python train.py --head_dim=32 --d_mlp=192 --vocab_size=747 --activation="gelu" --positions="learned" --parallel_block=false --init_std_down=0.012 --lr_mult_qkv=0.5 --schedule="wsd" --decay_shape="linear"
Each number is 128 + 24 x the weight over the matrix's rms, rounded and kept within 0 to 255. Layers, rows and columns count from 0.

# layer 3 MLP down, 96x192, rms 0.236, rows 0-63, columns 0-47
[[ 80 158 113  62 188 127 174 114 127 167 115 152 150 154 173 156 112 150 156 145 114 109  64 130 136 147 162 139  88 170 122 152 117  95 162 115 131 139 127 100 104 167 151 145  95 147 127 114]
 [116 124 116 115 145 125  85 188 118  97 127 100 136 116 180 148 158 166 109 119 139 132 142 118 153 152 127 144 158 101 121 104 152 178  93 128 119 116 171 140 118  81 144 128 114 131 103 161]
 [145 146 103 111 107 137 136 142 143 135 108 102  70 176 117 108 105 149 161 134 151 114 108 147  74 144 120  81 137  88 108 152 123  88 182 150 128 159 130  81 112 105 128 111 112 137 157 100]
 [136 127 123 144 113  88  81 104 110 117 119 121 120 142 119 118 100 106  86 159 104 153 101 120 107 116 144 149 134 115 110  99 162  94 109 126  93 117 132 164  83 148 121 154 186 137 151 145]
 [117 170 128 134 164  88 137 174 140 169 129 108  93 107 120 120 113 137 155 149 153 100 145 137 108  92 136 129 127 150 162 165 138 144 120 110 126 101 101 115  98 119 167 141 152 121  97 168]
 [136 133 129 130 165  76 137 129 103  83 133 139 136 106  82 107 139  79 121  80 125 108 142 118 133 126 157 154  97 112  99 109 130 120 125 148 188 130 105  99 124 123 125 171 137 115 183 134]
 [149 166 129 103 126 134 118 162 117 129  85 135 163 124 125 118 159 141 149 134 118 147 162  63 154 128 135 141 118 131 119 120 125 137 122 113 149 175 140 122 100 168  68 161 123  97  88 171]
 [133  90 120 155 123  93 112 108 143 164 131 191  87 139 150 101  98 120  78 126 118  80 204 164 129 102 100 164 139  97 143 154 111 131 122 118 119  84 121  90 109 116 129 163 160 129 106 128]
 [126 128 140 106 164 118 122 124 142 132 138 101 127 112 119 147 146 151 142 124  99 140 128  83 120  69 141 149  91 146 108 108 160 114 133 163 123 116 123 163 138 145 176 135 104 127  93 148]
 [112 130  99 134 139 145  91 157  80 159 118 127 149 137 170 145 117 111 131 154 113 124 130 148 154 183  72 103 146 152 164 158  81 126 117 147 132  78 128 114 123 107 120 106 129 108 141 118]
 [110 145 123  98 134 132 119 127 130 170 176 125 145 111 133 151 124 102 133 147 138 113 127  59 112  76  77 125 114 139 128 161 121 118 118 120 155 123 155  99 131 127 129 151 164 110 111 166]
 [144 159  81 147 142 106 130 114 144 145  85 141 150 136 128 126 127 126 117  91 138 129 107 104 109 162 154 153 146 101 141 145 188 169 120  80 157 154 155 133 118 161 142 166 131 157 142 139]
 [136 123 132 117 103 167 139 115 132 121 122 135 115 177 185 120 132 111 114 118 144 108 103 108 113 130 130 144 115 153 142 157  89 126 158 145 134 115 103 156 113 134 152 133 157 144 110 123]
 [182 133 192 120 141 121 112 169 151 105 118 153 121 116 142 155 157 140 173 130 152 144 124 105 152 119 156 132 142 121 133 120 121 163 164 145 155 164 158 119 182 103 128 137  81 145 151 107]
 [160  81 118 136 153 161 120 114 117  99 155 154 157 113 151 129 154 123 111 145 108 136 151 120 118 101 153 149 135 127 137 128 109 127 159 122 106 182 136  94 124 140  99 135 123 145 156 130]
 [ 90 198 131  93 137 118 104 154 138 104 141  96 113 169 137  72 104 141 119  89 104 167 119 137 102 140 125 153 100 123 106 114  96 136 139 155  93 140 114 111 122  97 140 121 170 132 110 116]
 [130 107 117 127 140 121 136 110 141 143 153 105 104 130 104  91 164 122 141 147 131 131  85 121 144 163 125 126 195 116 151 144 134  78 126 101 122 100 103 145  87 121 129 112 127  78 124 156]
 [120 118 155 115 107 170 152  98  65 114 127 159 132 121 134 125 117 114  98 158  98 100 156 130 135 113 120 101 113 139 144 103 123  97 110 111 124 155 163 108 119 125 139 142 160 126 143 149]
 [157 107 170 140 186 118 108 131 137  89 127 109  91 153  87 143 122 103 117 114 149 107 126 136 138 126 106 161 107  66 129  89 170 158 130 162 111 122 133 176 119  94  84 148 129 113 142 116]
 [155 139 171 153  99 159 113 164  93 151 137 143 139 161  90 152 108 130 106 115 110 146 100 171 130 130 124 130  90 190 147 180  89 164 113 106 125 102 156 126 142 119 161 110 132 139 169 169]
 [137 111 124 141 160 157 118  96 107 122  94 144 118 138  91 137 130 141 123 121 143 127 110 139 143 134 143  66 149  84 134  82 124 162  86 136 137  99 149 106  73 134 127 128 192 158  91 102]
 [149 107 125 143 135 100 169 169 162  96 109 155 139 143 135 129 125 131 125 166 114 142 101 131 167 107 121 173 115 151 171 178 145 152 100 117 129  93 129 154  98 143 144 130 114 167 147 147]
 [108 144 142 133 141 112 141 152 107  93 123 167 100 137 149 146 111 110 158 103 117 126 104 171 100 129 140 101 124 146 117 109 121  98 181 153 149 157  94 142 156  98 126 104  89 112 129 117]
 [120 143 129 139  93 121 106 107 128 133 144 112 109 131 121 114  93 119 111 141 124 128 136 127 136 124 123 155 112 147 144 154  82 107 101 167 117 109 222 173 107 125  76 124 193 142 143 102]
 [101 123 138 122 146 125 116 142 121 117 173 152 100 135 109 145 163 161 176 165 136 121 131 177 120 113 160 106 119 107 154  97 115 128 128 158 165  96 157 170  99 115 168  98 143 137 127  92]
 [125 125 143 148  94 126 103 104 103 123 120 129 143 155 143 112 131 121 114 119 164 136 115  79 107 154 133 124 133 106 126 112 145 125  95  99 107 131  95 100 178 127  80 126 167 120 129 102]
 [137 100 162 118 101 144 122 122 136 123 127 157 110 129  97 121 150 118 125 141 159 129 121 109 139 126  83 123  82 143 163 140 134 126 139 132  88 154 137 108 111 128 113 143  98  99 168 163]
 [126 129 110 126 111 202  91  77 139 154  88 137 128 141 110 134  74  90 126 141 142 106  99 106  90 158 132 150 142 119  92 120 157 104  75 128 116 183 144  95 120 101 114 166 191 126 122 161]
 [118 114 177 120 103 128 138 105  94 175  89 130 122 162  72 149 160 146 133 154 142 161 105 106 147 114 155 152 103 145 113  83 158 160 141 134  74 139  83 163 143 160 101 105 106 136 105 140]
 [148 116 136 122 104 159 127 138  96 153  94 156 124 110 124 107 117 137 140 148 132 135 128 173 115 112 145 129 119 125 105 128 107 105 102 124 121 121 120 104 150 121 121 104 115 151 153 138]
 [108 101  94 114 113 120  87 133 100 112 122 121 144 117 117 136 126  96 103 118  97 105 128 103 165 110 139 108 157 152  95  74 142 128  95 106 134 140 122 151 143 122 133 146 120 135 136 107]
 [133 132  83 152 125 148 130 166 136 140 155  61 154 126  96 119 147 166 142 125 145 118  94 165 125 168  93  89 183 100 102 140 110 155 120 166 124 131 146 112 158 106  44  78 109 110 128  77]
 [131 125 149 115 102 127  99 120 144 129  97 112 157 141 113 121 110 134 127 108 118 147 136 157 116 145 120 143 133 109 136 121 132 152  92 109 124 151 112 143 104 132 132 123 136 141 138 116]
 [135 127  71 133 126 138 114 138 126 119 105 182 152 111 137 157 144 114 137 110 139 153 155 150 141 140 151 128 120 111 136 103 108 147 125 185 130 133 126 185 116 129  67  95 131 179 115 131]
 [115 149 132 115 109 175 140 143 143 139 142  85 144 150 121 138  98 136 132  81 124 144 112 121 133  93 114 137 173 127 122  96 102 141 137 174 104 188 114 107 125 153 107 153 189 158 173  88]
 [111 130 110 126 168 164 129 123 104 144 131 140 156 125 133 123 172 127 108 120 142 144 136 111 106 100 122 104  89 168 144 125 141  93 125  55 128 160 100 124 155 163 129 176 147 119 132 144]
 [143 119 135 125 143 154 106 141 142  96 137 123 154 123 132 145 165 150 143 181 167 120 114  91 164 162 145 111 134 165  46 124 118 121 108 179 101  87 150 127 103 142 125 123 111  87 116  96]
 [138 130 100 147 105 114 131 160 159 182  84 131 113  89 162 101 107 122 132 105 163 103 148 123 181 122 148 154 138 154  95 152 133 116 102 137 147 123 127 130 113 143 121 122 122 156 141 157]
 [ 90 136 145 133 153 123  80 154 120 133 140 114  98 110 122 130 142 153 134 120 140 116 130 125 141 109  95 140 163 125 124 167 151 144 133 127 168  82 117 146 162 154 110 109 140  88  70 159]
 [137 117 110 161 140 146 154 141 118 161 118 134 123 129 159  73 116 134 124 124 141 118 147 139 160 151 122 148 131 126 127 100 122 121  98 126 147 152 142  77 143 145 156 108 157 127 144 140]
 [124 100 114 106 141 159 167 134 154 134 132  83 130 124  74 136 117 134 165 153 145 137 109 134 137 143 115 142 115  93 129 125 137 132  86 152 134 110 127 111 109 112 132 118 127 102  56 124]
 [ 94 109 122  91 132 172 142 132 104 134  96  85 134 144 182 139 133 115 156 149 114 145 126 167 150  91 121 134 116 122 114 119 150 124 126  97 150 153 133 131 130 141 111 143 104 108 127 130]
 [117  86 121 120 113 133 164 126 174  92 132  76 142 105 159 137 118 116  66 111 127 136 104 132 148 132 115 132  93 119 155 129 110 155 117 130 140 168 105 118 151 102 140 117 164 129  74 109]
 [124 159 157 147 133 119 134 122 138 116 113 116 153 137 116 112 108 141 113 137 169  65 179  81 148 110 131  99 159 126 145 138 123 111 165 104 128 127  96 131 102 146 120 140 113 105 176  95]
 [102 132 143  94 160  99 111 121 120 113 124 160 122 102 112 153 173 128 137 138 111 121 129 110 115 137 111 144  89 115 113 144 142 181  98 107  99 144 118 112 128 125 100  84 205 160 164 114]
 [121  96 135 141 133 123 139 103 103 161 174 101  96 140 184 106 118 146 130 109 102 126 141 161 125 131 114 171 128 112 150 160  97 123 136 161 171 144 157 123 146 139 132 182 134 127  99 112]
 [115 148 125 155 119 114 117  92 171 117 140 128 156 150 127  89 108 171 142 109 102 103 156 117  98 146 113 103 157 200 118 151 139 121 110 115 121 136 148 103 122 105 178 117 145 112 170 134]
 [131 131 103 148 116 122 122 124 127 151 137 122 120 144  85  98 147 111 143  98 136 115  98 103 100 121 107 147 122 133 118 135 159 101 150 109 128 142 170 138 141 118 153 119 114 107 132 124]
 [135 137 149 130 117 128  93 118 130 131 115 108  99 138 153 112 148 111 137 156 123 100 159 188 127 163 156 142 115 165 109 119 113 116  99 122 122 114 138 142 160 131 116 129 144 114 112 133]
 [169 107 150 126  99 114 117 135 126 133 171  98 129 133 110  77 105 117 146 148 149  72 108 126 133 118 102  91 144 190 108 136 161 113 148 176 131 156 117 140  75 127 120 127 129  90 107 108]
 [149 186 138 157 107  80 117  89 141 104 130 121 107  70 138 117 139 110 167 109 150 164 132 102 120 118  76 129 117  76 103 110 129 119 130 102 158 164 140 123 133 124 146 107 177  99 160 149]
 [144 174 129  91 144 131 164 136 123 122  91 104 165 116 137 124 123 158 136 121  99 101 125 111 158 119 166 133 187 135 121 118 157 140 124 133 130 148 144  89 138 166 130 107 127 167 114 165]
 [141 118 144 152 106  85  85 118 123 126 142 129 140 122 122 179 158  82 140 101  99 152 135 137 123 145 123  96 116 132 116  91  98 117 158 134 121 128 111  88 116 166 140 105 135 158 150  90]
 [ 77 132 132 111  95 150 135 101  81 176 114 137 122 179 124 141 128 131 122 130 138 138 118 142 137 148 111 129 145  98 129 110 132 131 124 104  93 128 107 161 192 155 112 163 116 101 124 157]
 [133 152 112 144 148 121 129 108 144 156 144 150 125 156 141 137 128 156 100 124 116 121 137 145 128 156 151 149 109 133 124 166 129 141  98 156 153 108 119 118 101 140 114  82  94 114 110 107]
 [135 138  89 150 148 111 150 140 132 156 121 100 144  88 134 130 143 163 123  95 119 132 122 125 111 120  78 104 100 175 139 104 128 160 116 123 109 101 115 142 121 131 146 140  71 145 114  96]
 [150 128  97 102 148 163 128 112 129 113 120 114 127 125 153 138 142 139 142 144 123 156 119 125 114 138 119 144 136 163 160 139 137 105 138  78  87 119 150 153 199 100 132  83 116  90 114 149]
 [121 104 122 144 135 113 114 146 157  59 154 118 115 114 114 133 147 106 135  83 142 137 153 174 114 122 111  69  79 146 156 155 106 140 115 119 141 137 116  43 131  91 106 134 124 160 157 136]
 [ 99 152 117  97  97 142 115 113 121  87 143 157 122 143 125  99 158  99 137  90 154 119 118 152  97 123 145 138 104 132  87 142 110 142 115 171 134 114 127 161 107 146 118  97  95 127  99  95]
 [157 144 148 150  94 122  98 152 127 150 143 116 172 131 107 128 110 142  93 106 136 143 143 163 138 126 149  72 132 126  93 152 152  94 142 117 127 117 153 161 117 116 155 117 133 130 141 116]
 [115 117 116 144 129 121 110 106 154  85 102 123  97  86 162 144 158  89  87 118 154 114 134 123 116 122 138 152 134  94 100 136 136 126 140 119 152 124  90 119  99 107 151 132 103  83 111 118]
 [169 178 134 149  94 170 156  91 111 102 152 164 134 151 178 129 107 138 118 138 129 132 141 108  84 164 125 110 139 113  89  93 132 114 135 119  74 170 113 109  99 120 155 107 142 161 171 151]
 [127  67 111 160 123 118 132 132 130 135 162 111 124  80 174 109  90 124  85 160 107 118 119 128 128  96 115 138 178  97 127  85 108 118 172 119 115  84 186 174 116 131 117 112  69 129 130 161]
 [116 136 102 107  98 116 121 153 116 155 114 142 145 139  71 153  86 141 109 139 133 129 164 159  93 159 142 111 126 107 130 164 134 122 155 111 103 147 137 122 170 124 148 163 123 112 134 131]]